config.yaml
num_hidden_layers: 11
num_attention_heads: 4
optimizer: "muon_variant"
weight_decay: 0.031
schedule: "cos"
final_lr_fraction: 0.0
Each number is 200 + 30 x the weight over its row's rms, rounded and kept within 0 to 999. Layers, rows and columns count from 0. The size before them is the row's rms in percent of the matrix's.

# layer 5 MLP up, 768x224, rms 0.112, rows 677-708, columns 112-223
097,160,189,178,147,155,172,143,172,185,215,209,216,170,234,214,179,236,243,169,205,213,176,220,207,218,171,173,220,204,204,221,167,229,230,218,232,166,206,225,232,213,232,148,185,238,154,124,177,207,194,239,149,227,182,214,193,131,209,205,222,191,172,187,220,203,198,173,184,175,198,181,189,189,242,145,178,172,189,200,197,231,167,224,203,258,199,211,222,232,225,197,214,208,171,211,233,188,191,183,170,225,205,227,154,228,218,238,160,199,172,201,172
098,160,157,205,166,198,197,182,186,214,206,213,181,231,201,211,245,200,213,186,182,243,176,173,208,187,234,187,182,213,191,232,206,207,215,212,227,129,183,182,218,181,158,154,167,178,207,189,187,153,205,230,197,229,218,206,213,256,211,203,193,183,205,186,214,188,264,197,232,165,179,224,193,197,255,195,208,188,166,222,227,192,148,194,191,154,197,235,195,210,175,207,248,185,162,193,188,233,178,147,210,184,190,199,210,200,246,199,202,192,206,244,223
097,219,187,183,202,199,205,207,191,209,141,149,156,186,205,192,314,224,219,154,249,176,217,210,180,188,169,186,210,165,216,206,200,162,177,206,189,192,163,156,191,204,234,238,212,214,173,171,177,194,190,214,237,206,216,199,188,206,235,236,266,172,201,198,170,196,183,181,188,210,169,174,215,254,240,235,141,167,197,196,211,184,192,109,199,201,225,215,210,233,223,242,184,228,178,185,238,198,276,215,236,180,134,186,199,167,179,235,225,184,175,237,249
104,155,214,195,186,225,252,208,164,232,176,215,211,123,195,201,179,195,207,198,223,201,219,181,246,221,188,221,210,237,193,158,200,182,160,177,165,192,153,202,247,195,211,193,231,263,207,211,196,184,162,191,154,209,165,223,201,188,159,221,210,221,202,221,208,246,204,245,140,152,136,182,127,179,235,201,148,221,204,213,187,176,187,179,179,189,226,183,133,177,204,208,97,169,176,222,255,218,216,207,210,180,228,168,196,173,205,164,202,191,206,190,225
098,208,192,204,150,175,196,180,236,185,212,116,174,210,237,270,220,217,217,205,151,179,173,213,221,212,260,204,243,191,241,198,117,133,193,161,186,207,224,172,210,211,220,164,222,179,184,200,198,134,239,178,143,219,258,166,185,231,183,206,165,193,145,219,162,161,188,229,209,155,156,245,199,194,194,212,169,254,177,186,196,188,198,227,191,237,222,242,231,243,155,199,173,224,188,188,156,190,228,178,219,160,147,218,194,208,187,182,197,214,170,289,227
093,192,139,190,209,147,196,214,164,219,196,261,191,175,177,234,194,187,170,203,209,185,183,249,241,193,207,164,186,219,214,238,209,224,184,229,189,208,170,198,201,200,191,197,215,205,210,232,232,179,205,224,145,199,177,249,194,185,237,178,206,217,186,240,208,183,233,292,208,171,146,195,197,209,198,237,238,210,209,202,238,242,231,181,180,211,235,172,179,199,207,201,209,175,195,138,200,194,185,190,158,204,218,179,167,241,216,197,153,303,158,219,196
105,197,277,182,215,195,213,158,185,167,188,205,251,140,196,180,189,188,203,219,163,191,187,210,186,231,183,221,164,201,189,147,212,190,168,163,207,167,200,210,190,216,203,155,215,140,207,185,178,248,155,218,175,195,219,211,169,224,197,148,188,215,192,218,207,194,213,214,206,125,180,233,217,161,187,291,191,140,207,216,142,209,224,199,199,157,167,216,201,233,228,205,242,139,217,219,218,215,225,179,197,185,183,192,194,246,250,205,208,245,217,210,190
095,174,201,183,239,161,239,257,188,197,194,210,151,181,189,182,201,255,203,205,179,198,236,223,222,225,153,197,266,131,226,207,209,170,154,210,204,176,206,182,130,233,148,195,172,186,182,220,185,247,133,239,169,187,213,235,218,172,185,197,198,167,213,215,195,222,197,240,246,245,162,204,153,196,143,184,169,214,186,202,221,172,159,199,206,157,238,158,165,222,192,221,202,245,223,192,175,172,190,254,192,200,210,253,233,169,174,202,206,194,188,220,197
097,207,223,200,235,200,190,189,179,212,153,225,155,164,148,198,114,163,261,196,211,239,184,255,149,217,184,213,204,180,145,220,259,188,188,153,164,173,235,197,244,188,172,153,199,228,230,204,168,200,188,216,202,234,212,210,206,233,217,220,162,138,219,277,161,165,191,219,192,237,162,212,192,232,238,173,228,233,180,191,201,155,192,169,232,182,159,207,149,228,224,184,184,223,155,248,224,212,177,226,140,220,195,138,203,231,193,203,170,159,165,235,239
104,180,222,198,171,177,269,176,198,160,162,161,215,174,153,223,214,219,165,221,272,277,212,167,187,236,194,206,188,183,169,152,147,185,191,189,207,186,132,188,216,236,175,243,193,277,204,161,189,250,172,190,180,173,224,253,225,194,220,191,221,191,304,247,232,234,209,163,181,207,201,165,147,244,151,239,211,166,214,230,225,188,245,171,170,165,230,201,208,190,185,189,177,255,218,242,182,208,163,250,192,219,185,150,173,258,191,197,220,187,223,209,219
100,179,183,250,190,185,179,212,252,189,211,172,210,262,237,153,172,226,220,241,199,198,232,154,233,191,227,204,250,239,202,241,203,241,310,188,198,243,189,233,178,177,231,231,185,164,171,248,172,235,224,206,199,223,199,225,193,164,181,206,246,210,171,185,197,211,180,203,187,187,224,203,233,241,236,160,198,183,175,191,224,176,169,212,175,187,269,183,178,252,132,270,158,216,199,196,189,159,178,196,192,257,211,217,209,150,151,186,160,196,219,209,227
104,142,210,221,198,164,191,230,166,217,182,149,220,156,117,184,205,181,252,209,209,186,251,147,217,185,164,227,201,200,180,168,217,160,130,206,228,190,161,171,240,217,219,242,200,229,195,255,156,198,175,225,195,219,214,220,154,259,190,189,239,212,248,217,233,186,237,214,205,204,129,226,220,229,155,197,262,231,225,179,237,206,227,193,179,233,158,212,180,227,208,228,220,217,223,197,251,153,176,223,200,218,257,175,232,217,192,260,187,178,194,273,191
095,171,160,203,202,221,221,220,194,166,193,194,196,243,219,189,243,211,148,219,210,185,198,196,177,190,172,230,194,237,225,217,223,203,194,208,236,198,202,226,202,193,244,175,299,205,175,187,158,185,156,183,198,170,211,200,188,188,219,216,241,200,181,213,207,232,197,202,203,223,225,259,201,225,196,215,198,226,194,235,236,177,152,169,222,216,231,131,199,214,176,237,185,230,227,147,230,240,149,185,163,236,220,203,206,205,241,230,182,180,218,251,272
095,224,193,245,200,195,220,221,148,196,176,191,211,221,165,198,218,179,174,227,193,223,231,181,226,170,156,158,166,210,201,177,170,190,203,180,246,176,186,184,203,188,142,164,175,149,192,160,212,204,222,258,196,234,187,188,221,232,140,194,203,191,213,213,191,242,217,146,227,201,204,204,183,201,197,219,174,260,180,213,184,182,249,216,207,146,220,176,254,187,186,173,196,218,182,244,178,182,211,255,225,227,174,198,176,152,215,183,213,151,259,202,180
098,224,176,208,204,264,203,152,160,156,226,235,173,200,195,223,231,173,216,223,190,194,267,214,193,207,229,243,236,226,148,222,190,190,175,174,198,163,199,174,213,194,192,189,161,193,207,171,195,222,200,274,206,189,182,199,165,251,208,175,210,139,210,205,183,161,223,190,165,173,171,265,167,178,187,250,186,186,227,200,222,185,165,210,217,183,176,198,156,154,144,252,189,237,192,224,221,208,189,191,148,199,230,190,259,211,221,209,150,171,153,176,196
098,209,213,219,246,207,215,204,175,205,159,171,213,193,181,203,178,231,162,212,231,175,159,206,214,205,207,210,244,178,210,157,245,198,178,193,238,187,227,205,208,222,234,145,197,205,174,222,188,173,246,223,192,170,244,204,197,215,161,230,167,186,168,193,192,267,202,218,170,145,175,224,160,206,234,210,212,243,188,194,179,204,247,194,244,248,175,143,215,153,201,227,163,194,206,233,163,174,233,195,183,170,249,221,115,162,207,206,202,214,180,173,197
094,214,169,221,222,193,193,146,220,234,191,236,218,256,233,222,200,204,188,189,194,248,234,188,219,207,191,151,198,184,220,217,175,261,247,177,191,224,213,199,203,180,178,113,186,217,231,191,155,230,218,201,181,214,241,214,224,197,192,212,225,198,199,167,203,178,188,238,121,237,174,231,160,201,210,180,148,209,193,217,215,164,157,160,176,199,209,204,173,265,174,207,195,176,255,188,178,190,197,171,167,189,189,190,231,191,177,167,203,125,204,166,201
089,224,214,199,180,167,232,195,227,171,206,230,243,171,151,220,183,191,149,200,218,207,171,255,200,195,198,177,237,172,130,203,200,199,213,187,223,219,234,178,176,253,218,161,175,158,236,163,209,227,242,250,164,200,201,230,186,231,221,181,161,200,179,181,163,202,143,214,214,162,206,208,155,216,224,170,255,241,190,161,167,221,220,147,222,181,176,181,207,176,118,198,198,200,233,235,274,236,253,164,181,157,172,167,175,191,172,213,170,242,180,168,230
099,234,184,226,234,175,184,150,145,188,201,185,201,160,207,195,161,154,182,228,190,214,191,176,196,167,164,150,227,192,218,176,154,220,207,167,195,218,190,265,171,245,205,238,191,223,245,184,241,182,227,174,199,234,224,148,194,213,247,184,197,227,164,208,183,153,204,207,201,214,181,212,196,202,190,171,177,117,171,234,221,233,229,202,167,256,200,143,234,273,185,210,195,247,193,211,205,140,245,229,201,198,192,217,209,198,218,220,189,192,277,239,196
101,221,186,242,231,262,241,249,243,161,236,208,200,144,171,181,218,184,204,182,164,193,230,223,258,231,247,190,201,234,216,167,251,170,178,157,238,204,176,184,192,227,188,200,220,133,214,182,217,218,212,252,222,227,212,235,220,209,188,217,228,219,189,165,222,247,181,216,181,240,200,225,172,176,181,223,193,184,248,179,232,148,163,207,228,170,220,173,196,209,189,202,153,203,219,208,218,213,228,168,192,198,153,203,181,192,164,228,182,219,173,162,179
097,190,162,214,212,168,230,189,240,159,181,199,170,210,182,284,201,188,140,146,270,227,209,233,185,188,242,238,137,209,183,189,164,227,239,171,199,189,161,185,187,197,201,242,286,249,226,178,206,218,217,201,231,208,159,173,217,221,187,209,146,171,214,198,190,204,193,187,138,203,246,232,180,205,191,231,170,204,180,123,188,175,191,217,177,228,202,177,209,217,237,184,264,151,236,221,267,215,149,219,211,169,163,161,238,219,175,199,203,213,220,230,233
093,253,147,179,174,200,242,181,192,230,215,204,173,241,228,201,196,171,191,203,261,160,136,247,197,207,233,192,210,169,180,157,184,176,127,208,222,245,176,215,213,199,160,214,182,198,210,196,219,219,217,227,154,172,210,231,161,163,200,170,175,218,215,213,165,214,157,262,150,183,137,115,196,167,234,158,192,207,214,173,185,191,251,182,242,199,223,146,237,199,231,184,220,214,226,186,190,177,203,238,205,210,176,200,249,212,153,219,214,264,189,250,200
102,203,235,164,207,212,139,189,149,208,203,210,191,174,215,211,231,257,212,198,221,106,228,231,218,163,212,205,208,213,270,226,145,179,195,207,275,206,194,251,190,197,246,191,225,230,174,198,177,124,198,199,224,186,165,234,188,175,164,250,211,206,172,225,206,233,231,157,184,246,225,150,176,190,178,188,221,190,226,204,170,203,259,185,225,149,180,180,173,203,178,193,192,178,223,203,209,173,183,211,176,230,216,214,179,191,246,198,227,219,198,188,148
101,189,195,166,248,212,192,202,183,152,217,152,145,205,154,199,188,160,222,191,207,228,181,227,213,191,205,195,235,206,189,168,174,166,145,201,245,227,170,209,202,236,286,189,174,198,228,194,155,177,214,160,208,180,233,169,257,173,172,186,182,244,235,243,249,214,217,194,212,257,227,196,179,177,222,214,211,197,197,217,191,181,168,244,153,200,202,175,175,206,198,250,234,209,223,214,175,181,181,171,160,216,269,262,228,181,218,201,167,145,205,260,196
103,197,260,205,246,210,203,214,217,133,252,196,159,245,188,212,215,203,248,173,173,204,150,192,238,212,232,201,221,200,217,213,202,256,236,218,202,211,190,207,182,199,161,192,167,164,193,208,227,199,191,211,208,174,244,181,186,186,182,181,198,209,203,188,191,180,219,247,165,148,158,229,213,207,225,211,217,201,198,196,240,208,211,211,222,173,215,150,211,184,214,247,280,151,199,203,167,265,153,195,227,169,209,175,172,213,178,180,240,253,209,129,172
096,205,210,214,227,211,202,168,219,162,189,203,174,233,192,190,177,285,223,272,173,233,182,183,217,202,180,137,216,215,176,203,224,205,204,155,196,214,137,236,159,166,203,178,167,185,172,234,212,222,186,175,172,193,193,216,208,150,233,221,203,191,190,194,239,162,214,183,188,185,234,200,207,149,194,254,214,199,140,174,183,148,152,174,244,251,207,175,217,240,220,210,244,264,200,196,208,228,157,228,162,189,181,200,205,227,170,200,218,211,164,190,196
097,188,235,221,179,182,200,212,187,213,227,171,216,178,234,133,197,189,204,232,234,161,158,163,183,203,213,201,204,145,220,219,177,221,252,236,177,228,198,202,191,148,196,224,182,188,230,238,202,195,209,220,168,207,246,235,260,221,194,131,169,250,186,202,199,203,185,239,194,216,189,223,170,186,198,165,204,233,141,188,223,185,233,180,215,182,213,185,191,234,176,232,172,210,224,155,218,197,137,203,300,183,229,209,191,252,138,144,202,197,226,197,177
105,204,229,217,254,229,203,149,187,183,254,190,173,228,235,196,214,202,193,225,259,241,193,161,205,210,206,195,159,204,187,125,202,192,167,209,225,163,176,266,214,196,178,196,215,138,179,241,195,176,192,205,246,183,239,186,191,203,174,248,202,175,222,199,211,189,180,250,126,173,174,188,221,246,186,166,183,269,151,168,203,200,157,198,180,230,132,253,179,208,222,195,201,218,160,218,253,209,189,171,172,228,178,238,233,195,165,241,186,144,244,242,245
103,190,200,241,179,180,221,196,223,245,209,196,169,181,249,260,205,265,131,178,211,174,155,204,176,221,215,154,220,228,218,187,165,180,204,188,199,163,175,198,224,180,152,196,164,234,190,188,186,218,156,146,212,227,198,147,238,259,219,203,211,225,202,155,244,184,155,206,225,235,207,232,127,195,163,184,196,175,173,236,191,180,209,210,183,195,150,247,223,212,160,198,176,241,216,232,216,236,248,237,140,269,140,213,146,219,201,160,234,203,157,276,188
101,181,255,160,230,177,158,224,211,186,205,204,187,257,226,232,168,243,191,241,227,245,152,182,145,186,208,161,249,174,188,220,179,182,190,199,176,115,206,194,232,227,233,143,250,203,176,233,148,238,231,203,191,232,168,222,136,230,178,165,211,227,205,188,179,214,154,179,183,257,207,182,200,263,183,239,167,176,223,244,224,181,202,185,279,153,184,223,252,198,204,235,191,163,222,177,221,180,226,209,203,233,202,209,255,237,222,211,173,184,218,224,215
095,262,194,227,226,182,216,213,196,218,278,165,218,176,177,206,194,163,211,187,182,241,201,217,245,179,146,242,214,191,206,196,193,204,190,198,218,217,212,255,229,233,228,124,208,217,139,129,226,203,194,242,170,134,218,203,202,211,163,158,202,198,234,218,193,161,200,167,202,196,160,181,192,262,187,242,208,179,226,207,233,240,182,156,180,174,169,201,179,220,153,196,205,207,219,183,177,179,161,226,245,177,192,223,197,206,203,183,237,183,241,194,224
099,156,206,211,176,213,251,161,176,174,221,200,221,232,255,164,191,216,190,193,221,207,242,164,217,167,232,203,192,204,207,206,242,202,177,156,142,181,176,201,204,250,180,208,237,234,219,142,178,270,186,210,157,183,201,182,173,252,190,199,218,220,165,187,222,197,226,265,206,193,170,221,193,229,239,177,214,207,198,216,253,183,216,240,188,190,220,220,159,186,155,198,169,115,186,200,230,184,204,174,228,256,227,151,226,191,198,180,220,224,125,147,217
# layer 5 MLP down (transposed), 768x224, rms 0.0608, rows 677-707, columns 112-223
097,199,165,207,186,166,154,179,223,192,204,180,206,133,169,223,199,149,180,218,256,155,210,175,188,220,168,206,230,263,173,155,221,225,151,240,177,222,186,175,207,196,227,228,157,211,194,193,140,189,196,216,150,206,252,196,215,190,243,206,188,279,208,226,220,226,215,156,183,170,210,211,193,217,166,233,204,169,210,172,212,207,199,158,162,209,205,127,221,207,202,220,241,207,188,173,188,184,268,196,165,197,186,195,194,204,245,200,233,245,240,165,157
096,199,188,213,202,199,223,122,170,198,137,169,236,216,196,197,224,198,235,248,210,175,147,197,216,184,177,209,228,198,214,173,169,241,232,160,201,227,191,257,241,235,210,201,186,242,203,191,201,157,195,168,203,205,228,194,252,194,281,181,177,207,178,193,217,185,195,244,168,198,240,225,168,233,166,169,133,208,187,185,204,258,175,172,210,225,179,228,183,216,161,285,216,185,184,245,182,184,186,260,185,145,173,182,201,184,254,184,169,215,172,197,181
092,185,139,239,129,195,250,194,245,219,186,208,212,248,208,160,227,165,219,200,176,225,155,254,183,221,219,223,237,240,176,206,175,219,167,197,210,204,214,191,239,204,225,155,197,259,204,263,247,174,185,174,187,192,194,203,182,202,212,246,220,201,222,220,217,273,204,175,175,167,205,210,199,226,211,190,212,187,237,197,216,217,183,169,224,229,179,218,199,223,192,159,197,241,181,208,183,218,151,205,203,196,205,190,208,274,200,149,160,202,164,207,176
096,183,153,204,232,202,143,245,219,262,185,176,268,177,201,197,262,209,173,210,173,242,169,214,200,161,194,215,164,209,160,233,208,217,211,214,181,206,195,142,186,223,257,199,158,162,160,182,171,165,161,190,205,197,216,272,194,202,203,217,176,214,213,264,181,196,191,224,167,276,227,235,240,211,180,230,183,223,190,159,208,170,165,217,179,231,191,185,220,229,238,167,175,186,232,149,194,213,168,185,211,201,187,187,141,190,216,222,218,205,223,206,174
095,223,221,238,239,195,204,231,160,224,166,159,211,172,230,189,169,231,172,230,172,180,198,208,208,193,189,183,133,241,144,230,203,205,170,200,221,159,242,125,222,186,218,219,206,206,137,263,212,227,273,201,171,200,272,228,171,209,199,222,206,224,158,176,210,141,171,175,193,261,192,241,218,194,186,153,173,157,164,219,209,226,107,192,195,240,196,229,165,249,180,196,164,215,174,220,200,211,163,227,195,208,194,186,193,235,142,220,228,163,220,233,196
093,264,220,216,182,167,150,246,172,158,187,246,214,213,200,202,231,203,187,225,217,210,212,131,198,142,216,208,208,253,183,183,191,222,200,139,216,203,191,183,234,281,171,167,214,214,197,221,195,158,193,235,211,253,165,169,248,281,229,252,214,220,213,229,183,199,179,212,183,161,230,165,224,228,243,175,194,218,186,181,213,156,160,204,225,254,167,196,251,235,167,136,159,151,201,161,199,224,186,199,164,191,162,152,155,177,195,195,180,207,227,222,189
109,247,177,212,239,204,153,194,203,181,207,196,190,176,201,215,226,194,167,216,204,222,195,204,167,167,217,190,198,264,203,250,216,180,176,194,246,213,196,249,228,179,169,199,223,164,175,207,206,205,152,198,191,228,131,235,258,192,144,240,159,186,217,140,242,221,220,186,166,215,197,130,220,168,153,113,248,240,207,201,214,231,181,249,202,171,184,244,236,173,196,201,220,168,206,215,196,243,226,210,159,181,212,184,213,192,223,231,162,233,166,190,238
098,204,214,180,189,228,221,187,208,208,237,242,161,241,191,197,223,240,171,162,190,206,180,166,236,199,131,141,185,203,202,203,222,141,228,205,168,199,200,192,225,145,243,194,151,204,206,241,170,170,205,120,239,185,192,146,148,253,230,178,146,191,206,213,171,200,193,218,171,143,167,196,173,175,204,183,222,210,188,237,176,198,222,224,225,250,246,258,195,224,197,244,214,193,205,180,197,238,146,188,177,136,250,227,164,197,219,216,194,198,194,190,222
097,205,222,229,235,203,156,195,194,128,301,214,203,215,205,250,234,188,265,227,243,193,197,185,267,242,160,176,230,140,187,253,215,181,197,199,212,191,184,196,195,244,196,179,216,214,180,159,179,150,227,197,157,208,173,200,162,193,196,190,219,186,181,194,198,172,246,240,201,256,231,197,192,219,202,185,222,175,198,233,252,233,230,194,181,185,158,179,182,223,193,192,147,176,238,196,185,243,146,211,198,218,247,192,220,189,212,220,122,173,199,203,169
104,206,195,214,203,191,181,212,209,225,239,178,208,161,260,224,148,154,188,138,183,188,223,204,247,179,184,226,225,251,206,271,225,203,263,208,170,189,170,188,210,238,135,212,198,181,196,155,209,142,238,251,171,194,209,208,202,211,194,195,230,216,173,208,229,136,194,225,221,251,193,229,217,179,143,253,228,171,203,194,160,203,209,235,235,146,212,192,144,220,251,224,238,168,206,170,186,210,175,206,228,193,200,203,159,208,222,216,235,169,175,227,223
100,226,214,138,215,195,266,208,190,173,193,212,199,185,178,223,176,264,210,199,218,217,192,211,224,200,204,171,212,253,208,198,271,201,203,202,219,184,140,163,248,170,236,184,245,226,194,209,197,242,177,204,203,200,174,163,169,202,210,198,176,199,192,152,210,161,211,153,209,210,203,208,168,203,143,197,204,274,178,240,234,186,155,257,175,197,188,246,206,205,191,210,221,213,202,185,233,169,235,248,161,165,211,152,209,179,205,222,171,187,135,207,206
105,170,215,231,182,175,157,202,235,223,233,211,188,230,260,219,180,198,194,175,213,221,206,229,182,222,194,183,234,199,210,165,179,192,205,201,178,187,210,203,187,171,201,174,220,187,182,127,201,187,208,201,200,213,162,231,191,199,163,186,248,172,194,206,202,228,220,175,193,262,198,133,219,205,171,198,142,222,214,257,216,206,235,227,164,163,205,133,201,230,217,167,209,212,216,179,154,206,179,233,210,278,225,193,224,139,172,176,220,168,172,252,200
089,238,181,224,166,190,249,163,250,189,186,209,150,154,201,201,195,195,150,158,197,195,214,217,182,195,196,167,227,192,197,182,217,194,217,233,235,227,185,204,193,226,214,235,250,241,232,223,200,179,197,214,198,245,178,220,184,192,199,167,168,153,204,206,248,224,202,210,166,182,177,177,247,197,201,221,168,137,256,149,150,226,202,170,163,257,152,228,226,179,212,243,139,130,208,166,171,244,147,212,179,187,183,155,183,154,194,200,202,225,201,200,153
103,198,202,202,209,198,205,246,134,189,189,238,201,184,203,219,187,189,173,253,217,229,206,228,197,180,173,203,245,180,234,226,227,183,208,183,166,309,207,138,206,217,177,263,184,213,249,191,172,200,183,164,229,171,145,140,197,206,277,220,169,126,167,200,174,201,223,202,186,242,181,234,186,203,236,177,184,148,233,199,207,213,200,228,161,173,194,175,178,211,230,153,209,185,222,210,201,221,162,197,165,224,190,174,172,252,208,182,213,207,151,180,189
096,196,254,168,240,158,219,162,181,224,190,224,286,193,229,202,223,254,196,190,177,191,216,177,198,200,269,167,195,144,193,225,176,188,184,151,199,177,254,242,242,156,163,190,191,222,194,220,175,141,236,194,195,161,186,181,237,172,226,227,205,237,173,193,221,207,121,228,186,166,224,172,206,188,168,216,224,176,197,231,224,168,207,163,193,212,205,192,243,254,232,172,183,140,206,214,198,232,173,200,231,211,194,197,165,283,188,220,196,177,234,122,232
093,242,181,150,208,186,234,208,195,185,203,188,289,185,183,180,198,172,180,205,185,226,200,175,192,159,184,175,173,159,183,205,224,221,211,177,214,202,221,209,225,208,165,253,217,183,254,215,148,214,161,195,234,193,224,112,246,216,211,151,220,243,120,191,213,205,202,196,168,235,235,213,206,185,198,172,183,160,171,151,168,171,214,275,235,207,193,219,202,242,218,181,195,156,203,179,223,235,214,235,207,192,172,123,171,240,248,205,165,213,229,178,160
092,228,255,227,200,192,162,260,193,207,188,179,176,184,223,161,173,169,245,206,187,163,239,293,209,205,204,251,190,194,213,179,218,211,235,164,198,178,258,215,202,198,184,226,252,117,188,218,217,197,226,195,175,219,193,246,195,213,182,197,161,157,188,221,189,195,181,185,204,197,200,229,229,175,153,173,184,164,185,251,186,184,199,186,172,310,242,198,193,157,224,246,144,234,174,167,250,221,238,185,191,207,219,190,189,115,205,229,196,210,193,215,144
087,222,165,237,213,186,222,220,209,184,148,199,223,224,214,220,198,184,229,214,208,187,226,159,204,182,202,153,174,205,202,183,182,197,147,194,242,246,198,248,158,194,151,198,164,185,241,241,157,177,187,176,189,217,167,176,205,227,213,186,276,225,177,240,231,184,135,194,161,194,185,78,184,193,216,221,242,171,167,191,222,209,245,211,226,198,165,251,143,200,216,166,203,207,182,229,247,185,203,226,188,163,251,190,186,191,204,236,239,162,235,204,189
105,135,190,202,165,243,220,203,219,256,223,196,193,147,212,272,196,187,202,184,177,211,264,212,174,192,175,188,201,233,211,228,210,175,216,174,180,195,171,232,170,187,219,191,198,247,190,167,224,194,235,213,183,219,285,173,230,168,217,192,177,235,191,208,198,187,221,221,158,195,207,228,165,183,240,262,195,241,239,173,148,228,185,178,205,168,195,230,188,182,189,149,208,161,200,179,217,158,218,219,228,203,220,238,118,223,184,252,234,160,156,192,174
106,183,264,217,154,148,267,228,193,211,193,202,195,207,201,179,254,201,210,200,223,228,198,144,217,178,219,206,169,169,192,163,226,218,196,198,231,225,145,190,179,190,186,206,188,240,149,227,225,210,194,193,205,206,170,171,178,242,209,177,220,230,174,155,160,179,179,257,200,209,184,197,176,141,209,219,235,200,185,192,185,231,178,176,175,184,206,235,184,226,207,216,214,197,209,160,226,166,203,217,272,186,200,211,171,193,271,200,202,183,214,224,191
096,206,154,182,211,243,177,221,172,259,207,197,209,204,239,177,249,219,259,184,201,210,203,232,213,124,249,192,140,194,185,206,202,179,174,229,230,163,228,248,174,163,201,196,215,235,183,153,143,177,193,216,170,194,234,205,199,155,222,174,227,220,197,161,216,229,178,189,205,128,180,178,217,184,184,142,138,193,227,200,204,219,220,198,194,200,213,241,228,244,202,179,173,242,226,222,164,194,169,205,202,234,247,192,129,194,177,129,203,206,163,156,244
090,228,197,191,187,189,218,244,242,199,191,206,199,231,230,254,222,223,208,197,239,212,209,230,262,206,221,176,251,180,232,240,222,205,214,180,159,217,236,181,184,175,253,214,186,207,193,182,254,207,191,210,228,216,154,141,197,196,146,264,150,187,189,185,133,233,210,174,188,218,193,151,206,196,187,177,164,227,215,177,183,183,207,155,191,219,211,179,166,237,238,171,203,202,188,200,175,181,234,209,210,185,283,118,163,208,157,189,239,205,144,257,198
098,172,225,261,227,170,212,146,217,177,147,190,213,205,231,206,216,210,196,229,188,204,230,221,205,253,162,201,204,201,165,122,234,217,216,235,192,212,229,133,217,181,242,248,180,221,254,201,231,212,248,211,202,233,224,187,207,177,221,200,276,186,210,214,170,211,239,121,195,202,171,212,189,207,198,207,193,164,256,230,213,174,217,196,186,248,208,183,261,149,225,187,163,214,167,168,148,200,256,200,173,177,162,209,203,189,173,182,175,226,176,232,226
100,158,165,191,204,192,220,172,241,188,181,168,248,163,214,196,159,214,204,183,170,160,216,226,209,220,220,167,205,152,189,234,207,228,203,240,193,290,226,165,203,181,192,210,188,227,173,139,177,233,241,201,181,197,152,222,130,250,240,214,207,165,227,178,208,231,176,186,244,176,183,199,217,207,204,226,255,240,215,206,188,212,188,224,204,200,199,202,230,206,191,141,235,213,246,145,179,172,229,216,176,185,177,184,129,165,194,237,229,184,196,175,238
105,216,179,231,213,241,216,163,203,237,223,190,185,216,234,281,165,154,263,213,208,151,174,191,184,247,214,231,251,235,257,157,217,166,201,148,197,186,211,203,170,185,176,186,179,184,210,196,157,127,175,201,212,228,183,267,216,180,147,193,202,184,219,217,302,197,221,160,229,177,271,201,158,209,205,208,172,214,189,184,200,200,167,151,204,220,214,240,188,214,189,186,217,215,205,180,186,220,175,166,231,272,251,212,207,176,176,231,207,215,173,193,170
095,193,264,194,139,200,196,175,231,154,228,230,197,163,226,197,184,159,203,168,181,203,218,257,263,157,211,204,164,193,224,190,218,186,213,177,209,214,212,177,224,185,267,232,223,257,198,225,197,163,185,203,189,201,166,235,223,200,176,180,186,208,242,222,196,213,183,240,219,207,232,184,246,214,219,234,178,180,163,249,191,215,198,168,201,189,262,217,225,193,140,188,159,183,227,227,256,195,175,216,197,197,241,203,195,140,216,205,195,156,226,203,194
094,218,233,207,208,164,208,163,154,146,190,142,216,174,203,191,200,147,242,241,202,168,221,207,181,183,197,175,193,198,236,199,187,200,248,172,215,248,225,243,200,185,163,208,234,197,229,213,157,233,220,233,237,253,171,164,201,175,229,176,212,186,175,196,202,246,185,197,232,168,151,219,195,180,188,169,176,187,158,217,194,162,204,203,185,207,184,180,226,202,257,180,233,199,246,220,131,167,188,220,151,192,190,175,212,204,229,194,246,212,197,207,260
106,230,173,185,177,198,215,140,204,197,189,152,199,190,195,166,196,276,237,189,264,172,196,159,215,205,211,223,224,228,156,219,218,231,203,228,244,186,178,222,279,207,172,213,214,194,182,217,207,218,212,191,149,250,231,207,238,126,186,202,191,205,215,196,154,181,195,192,169,218,224,181,173,184,189,195,161,233,188,165,164,199,251,208,229,191,241,195,215,226,165,180,223,234,144,148,178,190,211,263,281,196,216,204,202,242,203,220,166,167,146,187,227
110,258,198,267,168,221,190,231,239,183,258,193,173,229,165,198,173,193,210,279,231,179,243,212,213,192,229,232,200,241,185,186,218,220,197,183,204,189,239,206,205,224,187,208,246,192,177,251,122,204,175,146,182,215,191,227,223,218,219,203,185,208,188,161,193,228,199,208,199,209,218,219,164,189,240,222,196,213,166,246,229,160,215,184,158,164,190,191,124,171,231,184,190,212,237,197,226,262,224,182,199,157,176,206,155,182,155,217,139,225,178,185,215
102,232,220,216,217,204,229,204,204,176,148,213,219,190,183,173,191,247,231,172,207,204,214,163,258,259,233,260,192,223,164,221,219,157,208,233,225,206,171,194,215,223,155,169,227,175,208,185,210,227,200,177,192,196,185,180,221,258,197,211,165,178,205,187,190,164,188,240,241,204,195,179,193,160,212,209,178,209,163,171,162,246,217,217,190,209,145,206,160,217,163,235,257,185,139,203,196,159,173,243,190,235,244,189,189,242,134,186,218,157,155,227,173
099,225,206,218,167,183,146,273,175,168,180,183,179,172,200,168,195,194,171,206,214,226,167,196,194,243,160,193,197,206,189,214,228,218,179,217,180,205,170,137,202,158,231,235,200,200,196,244,211,164,221,208,217,223,173,263,155,214,179,271,184,251,160,152,227,209,255,235,206,176,247,232,207,142,175,206,202,186,158,189,235,225,224,164,226,178,260,166,196,219,153,141,186,197,233,220,164,219,171,172,155,218,185,215,234,221,180,234,189,215,226,198,109